config.yaml
num_attention_heads: 6
num_key_value_heads: 1
intermediate_size: 1536
qk_norm: false
init_std_up: 0.0357
max_grad_norm: 0.5
warmup_steps: 200
max_steps: 3172
dataset: "wikipedia_en"
Each number is 500 + 50 x the weight over its row's rms, rounded and kept within 0 to 999. Layers, rows and columns count from 0. Numbers have three digits each. The size before them is the row's rms in percent of the matrix's.

# q: layer 5 attention query, 384x384, rms 0.094, rows 0-36,64-100,128-164,192-228,256-292,320-355, columns 192-239
# k: layer 5 attention key, 64x384, rms 0.078, rows 0-35, columns 192-239
q0 116:432595498351446488533493432395457545510540537564447450440371484470520530513449546465544489507496487532433449429461545455557517446470589488502550
q64 118:550548532503484475485475480541426546491528506505573472506552509476468597560476462556464511549444455485476539453511490436552496556547493502453430
q128 072:543508516472491498554536495470363491480525509535541442535486523454458480495504605510478554503458454567493513437456432475515537495506538532499486
q192 108:563427422507508554519541540520506458494565472451480498441403503539537525528551532406474540501533558468515510501535436568536460449459582340491422
q256 109:535480533400549520473574441494523483558539505478501435501502545395450496564378545542477531466446596503487527592449471479528561535487525539527530
q320 132:514567513501526487451486436536543500567549496405474495513547531464590569583495481398564573406473478436448504551486494451490473488485558426467474
k0 066:480487481522446527523578506429469583431386529508574531512484432548457543554442578602540469454484448454465539537485479474448444485559522487479519
q1 106:519430513480530583465510503530477482486525447463487428631483492500458539435451497451545468559475533478486571470494428481490463500437541500366520
q65 091:430480437485522467417529578533453491465463516423531516480482479501420457589430391511507533559495595493529519409519575481494517624488476543422467
q129 056:527439501599566500476502494516561600531504557555532440385493500504482439516597376514570494539513521499478660504472435508480514574408498585453520
q193 083:576498407555523517510536564498545503498428478572508510556532598543534518498461525459605526445525529634507473503523438618439546554585553532413482
q257 094:533517483462565507485490529485454451501544612489482433550539511475452497505540479591506493605557526427504556469444514483472457579486600495431530
q321 113:488454467500550473513455500450577461534551583379608573536549465545488537512561499574587520484463559492459517477462414528456536449475516463483403
k1 063:494513450446507549541485517531417572501482555518532443521503433551429448510446542480513508535497502398467474481533451585587491594485455571459468
q2 100:582543469454463463501521521534517585459508452604507607457555474522533484518514510458520572548453512492472567423442538473531505494480500472494494
q66 082:540497543466494498498502513502577607469537484660518492468451486608472538503567514495449490444508446480433523546469485501445459500574418373558485
q130 056:551517529537457517479569420427458520488507437511482528471501484546417528480509616539524498530448445504517513474479478457459537422538537465487521
q194 084:474506430458447467553572413461581533533557529457499458496483482469557562456452511539548467447515452519563610479525430526578498430559538437463456
q258 101:542469489476439443573564483601506521490490519533525495399496433461470453531489446491569459490346452526506559544491581448533583510505546584451459
q322 103:468550507614637496504558374478548452475506495455498521379485563545567463502621507571575502489586454506485556438490517507472550511466447488545580
k2 075:481527466459551435394541506483530442477593530546465493516529548428437443457456466535526525524509572502499436538522511486461450549460441518500521
q3 097:499544566436485471578438420453466520447501553368544472490486482494524566497374484475425437551457548597516591533567509473490487590425536489522541
q67 091:433524413501444367515462469560550593505497621424496531470406474417486494560468574499594538458461523441523479493611564466446510517446414576449532
q131 044:434555537529533540541552454580554496509480475427541554512508489422467500497489553572477545468438598516511580597481609491430527440403519578456467
q195 076:459553496513507479537392494514537472597519455404486565424475475483492545526461531512464483509481466533486484543512563492476469402494520442436525
q259 093:460496465540485529514452487577489505548570473443467504533462441551440552532479615553454507445450570460565428549564522500357442466482477486447542
q323 100:478473460451407495468573470559517471537510532533562492525524461379543555460394649543418435471549494504462526479509524509473456549520457531488454
k3 081:515461438516520540494524540482490508524501374567480477474497503517411478515530561402589511518523479572522507481452480362459449470444496472462573
q4 099:476467570461466514466475420444538470487425433533446503447461532513535494469405548521489470572535561573457488409477534560542545517460540531563626
q68 097:509439545491504555489462462473483610516499522342500528448404484474609453438479531505494470415563463578488511522455498532504440450504496538561492
q132 064:489505552393476515408565385521480549461516450497484491367482522567485502511473616448464495572530467568458621537437468472494499545507547548489477
q196 098:459590469388459449478548480445447505502526543477425509427453458566536528445506500528572552442588438561539559561527538402447500398465466528541456
q260 104:419497486504512479446481438469546494544521503365480522430393368436472561461440571538519570570470376526560555453572500483482522460596564485546552
q324 099:575624413433584470514421452426481516495394467504420525538471519478489502406528592472575567471586587460465494428441505512423474475520487517538427
k4 079:447524487505527528461480480603496362481528584535460495503500643461501516490534457478529509452563570554471543533563530492440544493545497505397583
q5 099:476491588565499446470553540476414468437476495503451547468493493575496452523476460510468454530529491430419567496559522520579508501499510562491503
q69 106:578462425573569505569461624534495399559568468529501474489532421477506540472512353473473453438473532428563417479591526496498467487473496444519485
q133 063:490426485439459536533433572530468445543432559485456551574557543422571410450442402498509427412488421432511425516582445500477497502586532539429461
q197 094:620487534553492480532480591543533475467451472529504571584502526499490509559495407531501455569449567446444397448523443488479550513534441540449459
q261 105:498501459551481435478458508523485446533495525522522485700524555461444454456534390511472457614531481549481408534506507463528468552521489485457462
q325 099:476475474450559531466459557444501449409435577496546439428509516394528484517512509429520438440530461364440536497593459504461552453427505503499589
k5 089:602499523452580492415558439481502551583521431469599505427555438490517544520424512461512555413566582520582497455511431613526571494539497484389520
q6 091:460499501550517472485534535573542498432495506414623526490483451529549503440457532493481455543513535526424575619495519511420481554536560479465532
q70 111:361491519405586515560496444608486433449551502582530551573517453553537486379463504471461459461542483465550601587458420513533519515522551490619483
q134 090:391424529414489459510498508580461531506380495496451561556488491516605527477410494439554457495483428542535508541477451514583561429515590555425569
q198 111:480553438496557406508501477495542524418502391504484602532429539514587503466505532551529487492459448469415594578408458544489563518473515506525483
q262 107:511469508431535478579525429572455453431535521533566599531521527536480534348461548500496346450562495546543513575418481450513444529497532532521519
q326 099:474499606469519485550468510547535461472446491419536540539483477571512614503455494524471490468463543513525564489547447417475595477474568513538675
k6 093:412456452571435531504480518509432505503494475489477571539455519505506514490512487472547515475491453451427453448467513523467506471463402546557562
q7 093:511562533522548538504466439469567478507485481514512474478545569466494481562500414459507469576481543571555475577528512503486553470580613352482511
q71 113:526500457469553479512464503462515465616532516503469521594540434469473482466518418532511467576505518491485407413529529586420434514482459536433509
q135 088:561532472486498571427484447426451459583557506527536429450514537419477444504544536507507461465480586450456495340547523550471592574459548549456501
q199 101:543506500492494510462567481477495448632502457464412441525420394527557454585518475512443494475494541424453452422482507557454460475442545491436557
q263 107:624459512475447533436513473472556457575509438563381538447465455494472572506502504491455476538481586343469475435511524527525487497495454548449456
q327 098:514538576418543590492501548521505524558515547506458478471559473478481444504586373484570461421476631498517458413577530429566530530494520534495482
k7 099:503497523513468463462557365370497529526594501517551502487537384439502572434472411418495418490560403419492519491574478477477403495502546535523450
q8 100:536539473486591494510488567588452437576486485444557561467528469435415501428534462466539541558539487597452434531552580507463597565426487446454504
q72 094:471531542480500593480499527480514525545515554469565424535476496524476553518515473523443505615485421411466547578457463568501555497475446576461473
q136 091:564508525542561552462457485535454536467500537506529468483484564553472539496544597599464477565518529511591523598502607457423482561503474465544487
q200 106:602520569517498446553486531515530445490469478529560600542541487498545509493517532428494444544443566469541495510541560388458412446526410541408569
q264 107:549549457505481540484442572414463539484446568527460539549424468565474475487523556497531482565530586445528511545518539626462476536481467497467480
q328 109:483518530456466516486545496512439521480549472507417550472491690455549561553552509387482523478426557453374456527436503447520449446532423429463549
k8 105:512519551534463518609487513366503513507524527528438472580469451510468394492462415528508487475535469501519535441416519558374452478531552653475581
q9 109:496487408411524493485501503469423477527451528475420473407436556401478546511486478510480525539435588541542476478556467444524470502539539471478426
q73 107:507520461547452497484455549504490487496408495563532494562479430510457512539502446553492560436474495518425630486438406516553562404503479521502434
q137 094:470417427454554552480405525577519545434453492541439432448503558504515539486507604542433514359516540493455512473484508460577515448510599463464434
q201 103:439502509491471545455508489484535493586479536549470562418451533450574427473508593574525430478536502475497543484517458427491542456534579472563474
q265 093:477501498498425517450509457487505569519510444394447457493557565480495446495395464520566431434425625556472554562478507485421511527510549530484510
q329 103:570527507404547446531439521543545515459557472530502501561562529411397488454508562514534529478454556494505513548488484547567567443496461517483502
k9 102:492475523544470552607561487442505522451459517522608451569420484520532561462496472532466534572530485368556506493440523508446498399586460576546600
q10 104:462457523526569510512512531466412474453499553496537523436574547511509505479428493462514503485521440431476491638511455499495505492567467485495490
q74 099:484424477495495607466579465513397473507480453469527447478525470559537502445581445456502522488483494407447543516523514613559534485448484489480485
q138 088:488488430543500581556481486564465441540531485541482463524517559505526494418516509510505535587464535482528434522675442503530536490509557484489470
q202 105:530438534624531484500494620538472551531508478400517487580450454516515372420493447472457517516530445482476521628434476473457507585526523506476487
q266 102:462598552583554630490518577515526477406523481525537434482519555510517451553473560425472474491495472510428582499477441456514538435559534500602498
q330 102:517554485490533567443527585539465455485509461564455517562508502453451552427478547455450479497472403557420488509415568565529498552521484552501514
k10 103:532502452446482372427551472457409516542554580503487579489538587502553549480512472574516495424555541483566511462563511487510438402525566500483405
q11 103:539533575435500532520425471543454510508458505498425410435518582489496571569565480440501529526443523508497523534453462477526565551554547511575567
q75 100:530400499399517447426502547520541530499523386503401479426400523449560375467430524534530493544493460510395520449548546549571452512480538460522500
q139 083:497420504540452473471545490456435515540520503583530466479376440457484483527459447438523521479464478504484471550512525527435375559490498400473533
q203 102:539487583426435504432442532553528556425518549462458472488481516487365362504388521468516534437465429535480500492483425462471545454426498532512519
q267 104:483480461556516469450481457552422543446498502482452505530508410570495512493540379428498445501526504570552463566472456482510466525458495554440596
q331 104:512473553515412466475516473551453491405610475515407592495542506466516479452514498531548459416428507404585499538379454418425486466465446418429464
k11 103:457461408387560514569479538450496457517459494508486504510601442562540513447520490527470455452480568539435532414517503532475499570596450485481500
q12 098:541530531555430485527432511507513456488472553511525500597572445436438442504468479495440411552467410596435528545564476586483575513425420435568595
q76 097:410439514514534534498543528440454527426518615545466494466609487450426416438455555572469495465539543403529545414414519435482518496466581511575502
q140 103:573533588506488548516455517463447466399536515493433489417563425465474567393475497517508430455487468452502503434480512556540462487565465415537475
q204 109:451476513481552479577539441486497447461481491443576474548493495407457604499294498573525452592449539512471549506445456482498530438526514503469502
q268 099:513507446462488483443485485515493477525589491551383506514364380435459478518418507478478513577514456457430444516516615594424520552478474531517449
q332 094:473513427536484418507562568509474540541541455409578512454455496464490483513400467599542535440507548510554538519500554449487530453522509506511545
k12 111:493516395434443516548419462571530443491486452450438528585465494553524570401528456459499520459496517544433461622418532461450395440505552512521523
q13 102:486447429504494515471545455514539513555506627459507515484514429515488428418470523480601502483557431589522554481517475434431516503487511560521577
q77 099:508558503517497516537531508547514490490461405453421433568548494584508521479561517523468453481616515482458516445460522412494447493450537536438498
q141 085:553504489554495550524546482492505503557527519468538607535458458545501497547486578474510485427651543510541432427488446552484511522549550558548461
q205 113:521409463512436569513541502491530607474438455504468585530541603483409480450472482513511556371444463431453455553492498450521507493615476525475568
q269 103:527522515474454382545618547475579552505486566560558497440530470507479377447429545507507517524560467449476573535532574506528479471594502519434454
q333 100:491490518476515468500612519503569501507434504549518557541462541475517433460520489489560517490480509481525480533435554337434485447522491569489407
k13 107:502491470528396493486524545580511454511539425549487542488538540507444510498532545429545557519527408528386507549494505505510477518529428427480522
q14 099:550482518604470437422526479403488467502533557495469329541531504492542466573539465433627598434493536473489464570565538525526474449449452451550464
q78 112:617550558532546492506545401528453564499557474441572437596482505554500482417549458454510546544567520429450443547585453524496453515482568497494479
q142 089:482527499488498459616540504469570470489536495473584499498482511567519506419506513499486560565588471454463479443531467505479475411466481576394469
q206 109:489511444551503513588564600498560483505538626503487453518605547479559502471505390502570478530514560528430538543522539485499526509462555543501422
q270 105:499505460487570473538484486522537544449492439562596483488473516589618480427476433459494449518533514516467539499493456489524488465567411576520453
q334 098:509455477421567468521582448528527571514563518458528491433534528598546569453382477445497526469512530434408586546520521456473534496525485487520500
k14 104:583513505424458591456500541496512526527557456511444504480557452449480463417562510490550426437446493556599590357515565492507552527536663534555565
q15 107:518517496529502438480604540449520450572559422530469492514508526603480524591366391535498472451549565598437537438479508473558559420464436428495478
q79 102:660550524506438431413563563496485441539509440447525514530577494442520467533538534476575540437486421517419503554489544466495494489560495488475468
q143 095:469562489446531457452463494504652383572499494437485441467430407625509475520508467472456476413529438626497548529461478516583454467507524474478444
q207 101:497475585516524492452505454455516568456517564494481454471521416445500469482449452488546504478442480522528428508563399440546495488525482429445535
q271 102:375505467449467488484498500449584521511463456519440556440530542580491471481410505488434503436526417521540611550521470475409540448543496397576501
q335 099:497552577489533485515335536481504483448468508519420524510531486466515512475528532403564416572452498364577519460510460571412498550429461578470419
k15 108:533487527533553468470457493490439573553493519549532506457441562458548417512475570416449517527494563537409457488563505517482511529545427528456612
q16 111:530543546365502443488485525443491518459430499511542464514510507592429508447497514362479508509445550447531502480512452467535526578472492518514516
q80 108:553498473516516496432473499473487500419585462455440479512384577554543409520464510461536457517506467541510507549445472444470450485499413529440597
q144 074:480507538517605489487493500493535603427432618438572453481474542577501548520523447500543463575503486485475510521499505505504451569499432463463535
q208 105:490587497495437573587485495470492511551585575541444600434551510526512453518518446516563472463408607490566487549401534464425507350477522517371470
q272 107:537510499492554502499414463500461532501536492422589471489554538593591543563522523590527493534505512504509562493532414476520415515457528496473594
q336 126:505457515495534481441483417508531435523498504528428489440546484453494379471545436450522525503553564491573497561491524480427536504483395397563470
k16 067:494459556465448545544493472387477419480469493460566470464535459512418502472496540519541488474559495417496511470605439574523563526528534532430462
q17 101:557458542562532550488475502514499531568548522448481606479513522571523445467498473535425418586550466443577496422489490505441503523544450565583513
q81 101:414488514534531541544567608544437493544525481541529512542569470487551436373482453487538386460442510494488395494493468436469471485406586467508564
q145 066:392455474569503566429473531543557498533449529576366512581561447437568478492484472442460474476539479519529423558568459505531470529524444568431508
q209 096:489418595559512536517414509549608517562555525568482502520559532506532462468486416528515533568550471499492518540460479520518469599470446522500588
q273 098:576469522567418576550439567570505539482443517539521468448580584536578470484478489502541441576563559459534505423442468524481481499569454457474557
q337 116:552529512574520549468492528506514446472524481556470594559503569522514392433463519490407559593493442479505502499536475489562391582526535495572475
k17 070:419544477541566445452519449534511558542466624480554503510521529579488505545527542528529539440426482545585399559549534482551481450464479469484419
q18 098:483618427526517553508502428520523408452484585509448486486550460472444530505532461494579499322544453453551444497518447540503503392510535530481491
q82 094:525526488473392527474506438464510496461438535481408500530417452503482450522443511407456538527517590596516588456476501496469465509594498543541531
q146 062:618544514487577441475551456465465489441547554486557478420408468526498587548544548504545479545467537440459585548413548443501522480446536506501442
q210 092:572504532434486515586519487537468568515559573435500501490482490541479538559487579461561566477452565563450463444491529463431529427454536566551449
q274 095:437528524419514469483482459485599498559514548477517517542539464502509539488481407469510480455463518535427473555512506488462552497457505510520449
q338 106:476503495399413508474513448555522457506427588474534448414558502533481616514553552448598557380486462524543492583456508474452529499485537504538551
k18 072:523495488471428489475502439499420506502492413502558462452486578483474474541461498500558527555450593462416580538512473488446625447558494548492579
q19 099:541476503597537497416523582480458519528594508572560533522487528542504536532517453589547531609465561466473515446454514519512533516490524509534478
q83 097:503490471607501498506464560529528442515557498529545483609545493534521447461584368516531483518512493458607470498493454563549554531507505497505511
q147 063:437424366483477541553461536548510439536457437484497562539479438438596551477459372524504494506520521542559467513561420520494489475496446548433579
q211 099:418469544518521520451489513444581480582462422537415484596493519484510436425592440537523475558578481450524436462466509562539490611476421473532563
q275 100:489416600499468524564417599538488541454467458498466446508554567482527543518504431515463539599517630492464441433471501465493565588527569446519560
q339 101:456496569507503448547441571548508461554558486450536501490496506590514576567513442523451572480603546536486421533476505509486550581558453434473503
k19 073:480538595597483494532525521534538486502441555456528516587393553468452549427520629458507478410497497585526498465604462423472394542537584552420464
q20 098:478467502570497616505523598549563447360434463499598550543500420541513602506451583452404491508460543448537464594541587447402478493548468477476533
q84 102:449534421477537586519433593490471452454447472442557530591485465581538539568513533560413519537455515502525604568476509493465519523436532459537496
q148 064:328479450552416585548418539494513524409458493432450541540502404458530488526429496472512497495547496552537582548488479471545518423465483564510493
q212 092:454449435463480570556403588465502500493486448472505554465577451419535468527529444533421480495470450398447513562525566445476468594465478536487521
q276 103:323478398553510526567411452430462536465495498417516492482482520502507555469474546496492463452470530522502490601488526545491487477370506376555560
q340 101:498609507515552457490503484360560537472454519497482514593504485531541547513466636499497545618572511371586515542500510474408566483554515486524600
k20 090:461494518537477432575389520588547420470568423509549541504485544521514506588624461443482455454507422627500472606505489494515555494512529516491536
q21 102:567446481453551540480509458426430493497461453551430427552525524468547462513480426461447491526473464549434524424456541521492590470461459537384497
q85 107:549452520515597500389480516482517568496586370546502464431438484423531435509424405545503473610483490484456485421442466597509469382540465490524555
q149 065:497560535436565549468592553404510526506498488450513426433417505431372478620492545491505398531468497522497501465476477496541503482574471398527439
q213 101:543444481415513493526435522521553540525495551599533501469467398447492429521496439521589568495474470471595346475584490477541571469540586427469508
q277 112:568441499510493502375452494451512483543414462537476468526498467453383425549472504577454496491494521422513423500441531547570527495543487460478480
q341 096:499548539540543512475396601484498529458437459483431550573495501463443510482455529578494522555530513396503504564483495489457518543502461410563499
k21 094:417546487549483487552503548468536480475524421481432408457464434473590507562486520580563529373476610531508473465496441519501491591370520488566545
q22 096:494420367553556508560505548492577488598543506500513534555545524481450502518557551526482486490563495513399518498529507475466543622474481475496424
q86 107:525467434558529552491477556445531521477552508513499494378547534486502494559558547560459520584480573430458514549493421519521521428516471470518478
q150 067:385509406468489465514462501475536475501491532351487503546428492611482606635435457503457495531457466499496553570538472491569442564547397408555527
q214 102:504592518545501549476430568392509460379506553488577379511559525376497495504542461506535488510559467468513458562550480552462437573557513456475422
q278 104:551557512536474515482410593476492448517549584374484445616529567492423452608504457565480469489562470479461545500597455473425476564554507511454416
q342 094:543501529495570512465542560459484502366530488448515512509475508531488505507449467479443485491465498477499455587501374598535538559561449526453557
k22 101:540487399468425498539512319550403481550503551526412536492547462447454465424519561426505442495559605491543510528503497460438489484528522459499492
q23 102:477530504536542464460367532540495510421510526467502443480609519497510401462458478465465525452577497467543492491570560455519396468552464572578458
q87 103:547490501387494453456487479607580486590514487518478469469523498437487551431574434480498472482420506469612486555447463468533453486500419501467555
q151 082:486532506502475494479516404567535517562503411461591540540478538511435633556498446484447489518423514536571565459497488450549491516502515557425538
q215 104:628579637452488474426523484431501580410419586466592396500424420456443456393487477556479494497490495545528492542438499568434555478591526543446528
q279 110:576497554445532453514549423563595519509426562543415468506510455394540460508523584482540510527549504481563493485519479521477509437536526434525577
q343 098:580544538495526526458590448505398528534572495527512500535530495499492506548593523510449478425561492557461544587576470454461581507491575478570535
k23 106:461493431464538505545481530541453496473443428509533597520529554573420547602555558530463477490514524604532482529446588486465516469504442482505535
q24 097:488481535481526504449602418430504519476503510484500584535604438462463555462467525495405555534495545507385551472459524466457423544555474529495474
q88 118:505492436550534481464398617529561455502533476548472455458515509489475534564439448567479528516516403448548417548582582554537590486411535455598576
q152 093:509537524476457567505431464585475530478463479522526429450564539451502551496428544521583502537505479492552489391464521529434542486569519425489538
q216 099:424403442443467564499514489404466396459463415494436496563507483591516391596513521512441508428478449552449460503522476476470451437558585438468537
q280 099:444547421511461412551574456482449498387534518504537414491471502522471459477475499538503575465450535467552611461453578519508574343568564423607482
q344 108:560547612460558545475398458484523612374500571517467490451453443586536528510477533457543541511462518538511518470518447481566457455538489499494473
k24 101:534500513540540602539511444442487446524535556482559584463567492565504538505520435579408447482483537497458483477462478474497447509534549496459494
q25 099:446451467423472491533515508567419324493487493485477485465500447532580392562452500508435456526457530471511512489581481505511503392535517489422471
q89 104:414558487524521484577464564539530476421432455579473526443483479442448442596509601553457513516526548520517509420413521531507491493496531450491600
q153 086:606451486469496463480452478501589519522417528475459510518491471501502576591516505484540436504506435525497535579586554514548463382488467453498525
q217 098:492519523566536520551526491464567482477477480556524502525536541482584565585439553571547494539526460515440526546575506476457542520492472476527659
q281 101:488510434571620587492423510450537530421488449481548595542493438413560557485468516433459526581462572513502515562585525463467504525507512443441562
q345 105:502540408518409556474521527565454483555537449468546492491484525559454540523453503505428441579558527475578588468516492484450570487469395466508509
k25 106:525496479502632527507613489437428527467499514505544401416521501583509470513430436551470541513436569493493449484484486449413477491396529429552472
q26 096:418425561459496469482491466500529557496503501540524393554540400536555419554526459528547499514456552513467530571414576530479526447462573464522484
q90 099:576530440526501524495494580504570465456514439531490476474438523561551408622532569480491436578536475487451532525492525530466579479515462500372472
q154 102:503487502442500565516495530521511518479521436468440458470528477551546515450399414506406484510470501486455472536454511458490523462469476498487493
q218 101:484445441452440533457512583534522493466469539436510488522605501527517428588506494594543559553533450399466500561559454538498437504488516489474587
q282 102:553381499489428511588473557523440440328559466452482532542455427500552452560465430426456424562524477520526534462506531458426512564515536510528358
q346 098:499427557380520510501446518532460500507508585480502440557408509600442503509422531506503469491502454559608508562517539591518448494526518538476542
k26 109:478479494505492452508453447585565513513419490460500454473451510453468462481573462476489507437548492492440408494492521492507398511529492484585379
q27 100:571568471481485519497499445557500429421536408542528534461523485583460427504462432421543400490516479453513515495557551461412451507436574441556570
q91 104:441512444520478433517515524550493490400448491532467524433507501560426437513463538485505453453487452508506578412500458539552536537493495616477454
q155 083:541550512403486396562491521508531446479507475522432534500579471529520456479510520527563468479392425507408535481566459473526518529546585489502482
q219 109:464445580458524453559488499511478476442603397421451449544535469545488488467504411540403523492537398593539460534543562551514533437494545538440474
q283 109:521464525537411419581537618484546505561587533466510510602507480467415517541547429515519530486502489567427499576503555397543557550484574499564438
q347 110:500598494525486463430428502459442469518658570495421410547415514521480491419528499447531452471501491494474529451455502470581512520416432518461484
k27 105:476535503534471466529586482526606518676461456515504479501504522504519488514482510469501552588475386498514499445535523502586454544517545533432521
q28 103:492518447473480542495523494515528504533520553515598552451528528510356477461483416458422517438479480478498497518412505499365424480617599425537471
q92 097:412476471496492465538425510510484411534483487437521521365465480491578493520505454499520380504535474513541517512454569521591593445558490491480507
q156 088:525511428565432474486563494534501467513534507569592611511598501602569541428518430518451529514500490469564454586547568420500532380485445534486594
q220 098:478422523470466529527527540365500490509547561420564475517484484435641560599519495524541523450467474502527478461513461412532514609541469436405596
q284 099:523478402543554449508409486482479488532532505414460573464447472534564480524519489407637460430432525484538520560482472428492585466496452529465452
q348 100:445451527463505487550445574545450487566537422477399512552470523506554559564555532515461443471509543571519487446455516468505470458496441551559441
k28 107:562520556515543505492462525521453587537458507461543524576371514416449492434484566467572590554536551505502446534503546477504545438488430564488494
q29 099:558505530457493399463446499532588424571449492506546416463501394412545537469449513451497456543500486521436559405508508463456469511524534535528462
q93 107:403526571450570626554621502553541531479464542600453590491546454416512492512520538505475490459464513486544495577387525513480547486471550447515560
q157 087:455418632459495453480537584453548501485469526489538534522486433404495444463510486498589514604505549522575518512514564435560480501549458416516530
q221 101:450440565492465544470492457468548580447598506476529522441476529488454471454521568504552462490549480546490519440538474465432476554498455557442480
q285 108:484439487544538472509581522499467514510496493484609508516540489498453456472428531545578408539463498494588492507534447500459439515574426573444421
q349 105:528522512452621515459609485519548550383484483491481463460464515456523514602479480621543521546459435436493482527462503497504470470615426519399453
k29 101:531520518476524458548400445546454484551466468458436575528411479524466488557529555452443454511552524503500562549562521558489460417493507531532548
q30 100:497426542435539463529483478480506622491524506518547436452527501437543551471535502488460561490454495506516358513489540558395513430411504534489458
q94 100:452437468396528571481595568477523485494580478496475488446429574546560420543516476442469458447561523458588563509539417542510531490473586414494448
q158 092:457432403473520486431476508550577468460497513494413505600380581626547611514514489529473538489586516529560515544548471518478435484475478496489432
q222 107:569542458581500520518514450508564434477508479467461488577371531409413525633467407474526503454490507421563440484488470498462489456444449468520416
q286 104:521566532515470486450564507477474381505481537502530435472444541505531575637547547526498395420542489483492472385537522527475500524403469518428462
q350 099:579520504391460513596495522528514498449460490581494512430553493389614488486491508523473509562491497424547533597466524420508459456483451555475478
k30 106:415478526540489394422495511518496506552497520554505544530545533495471434473523440424435494550601419546459537478418646482515633556549548488563530
q31 101:469547506457534517473465478502468321546523467484436447432568519473467499484404432481463506607520487572633460481510545493537486444431483397507444
q95 103:430426381493533482524423533478476564482510450480493506433425497581537459490375455624519459552507446514408504553436489494521425497541528433452487
q159 091:528395502580473447442511402538603528492560448429528504510406446454512567569478386529479514467497492489547535480493581448496392497476476466439544
q223 103:580455590565500511509509488528454479526559431423509489444462507506520539492555550631589488470482521470375428484473549447471535498559448510449498
q287 105:516486572546498588524504517490524568516456391541503468430391464572509543544431479570503470543432505459482520452571521545510435501536493460504605
q351 107:533561544449494399545522374503577492515450495448455446448525534540471531501529580512451459482472512507474489408470544447491538485540488581499595
k31 108:504521465547459481539530457453432492506485428504483470521485529487427515576540439437449525407461495471601495551447549587416576455516469606524503
q32 106:552447552478438468503491542521445470494514474482484592485450471458484459430481480520510471462500577496429545512482573430581496505553572489421531
q96 103:542454414539453474530456469426577510571522437450488506474406435596439518528437534504549519492542451552593521491482457504518525465507462542569472
q160 092:589563542508466462484470433474580509447436599536507552488507492409417494546441522527544519489527474537574505426449530474488535434493487472406457
q224 113:506535446433480488543541473510508489469479444540523542381504499420454557508425473509522463509539530440440563415411450479535480495446567465435554
q288 104:444488572535461483615512513629436419466427442513493599404459502494460550527535481446419484533524394545419449443511563511516491537458519520549546
q352 098:525483495468441488449521532545554557480481659460527506438495446438500549427400477530536438493516486476495525486388601486541459512469573487577507
k32 106:462437525522568492499506574509451492536524516518445507593527441449524397553571467395447491461533533479431514503492482568520522498445544476481446
q33 099:471512497511480418489509528504478457567448548495411457486513409469584535458417459453470457579488508546534578489458479558418555548428532491561484
q97 098:350510397467447541559515479513597523420493390596487418589473436571545607506489442580511483494553484494507495490463491573579531455438536503481492
q161 091:463444551467369605496529465528537576496561467527531545563434553547469586516536517414479546414514625548556534504453425475531452459540535519416525
q225 103:508468464451485541524476460445525415456516513524515539470424499453494474451454569544546402425528516498563515532410556466513537482500470479490478
q289 100:466508452443507448575487397465554458465557632562528535511469485512609551485440531522506499548497492582469467438460471537453483453470516537543535
q353 104:498606426481545454554474426592480507468382485411480490510512569484526568482611570577490478459466519456509384464527540512517574594623470491533525
k33 102:532471473553504439522590464521400451461373445579456614588520507463540437499493505484534559523497457435500406447479549483512542600547480561497501
q34 095:579466471473532462516389529478557550481464436469502527533500512502498488524526424481470619516567578473469455461562560437435368595522530517524525
q98 107:592497521479517550495586520461457441575619515401510505417473522550478527488612510481476486474567563481541403589453449488564530581539519438622507
q162 084:551452475375547513540579465476515544568538474491488455437452462501448544490496417559556426581462488431480516549545623465531417502533576501453423
q226 101:491411514444502514603398574530537539458507539452504479477534524435544461544509532490534537474485506487577585503471478429474501476551577538559491
q290 105:476512554441422522457396466472464508546452482605525527547569565443539458598473505458574517436482498465577612452548553481534549488444518482474594
q354 109:415529542503475521503479599536472509437471546516465490568558473481474485481450481449430477485440426503466527651549574434508469499501402433534567
k34 102:467474542530555450467488485542499410531422439421527537517456453531537488465502548576500503420504539559436448467487467539585616479551594544542469
q35 104:535557455511483518393464512488484602461427520479502438505579592512519539446456585485461576590497510515414523464494466463497565471446467468576502
q99 103:537506428594450441536497620468501533489503455480540542557505489505501521534498599517581480494479558521538441470457507439487496465473513478424483
q163 079:489444479540602529489544561454473559454430562501487548501511608569492497568551450574545478505483506473509596449550540423457478472580528580604411
q227 100:423523542561408416547608495548491444398532575548532525438586518420529522490471436558465542493497507524499476449493420482543532525452498522518508
q291 102:509561398557535532519528552439486502628521478517531476555584547437438584540462507523449451472510532510587547456478484464494467428388449438479542
q355 111:543359588458555509462494523486570509501442496449493459411460580500414458537583557481541491456470533534495434568445490478573443519566541469522528
k35 105:491541477452515510579490361535487484483472571458523458476472498538551450448473479538405513538543458468467531529465459474427481469415537517493398
q36 097:526473546565473504489486594445500510539481456474419445557476499475535406470476577392488502429435459513578555444396468506514486409560484371465417
q100 108:468470459570511508478438535575544481493473499460441515538464437565591456502438609474526551426567459525559496453456459506371587453487394456468571
q164 088:474543470524536462514429541437541550527463383530424491534537492576513512480546547521469570481575462582461464511454495506490542526480448536593521
q228 102:484493548508478498468592522462449494449484463466379525457405524525567493435421382439503541474492380464465525451420545449494486513462486594457467
q292 104:435486475564549445479445503586478398430515520471519458482432500479513503528473463485538583583522451453515522538550545537508515466451504437577499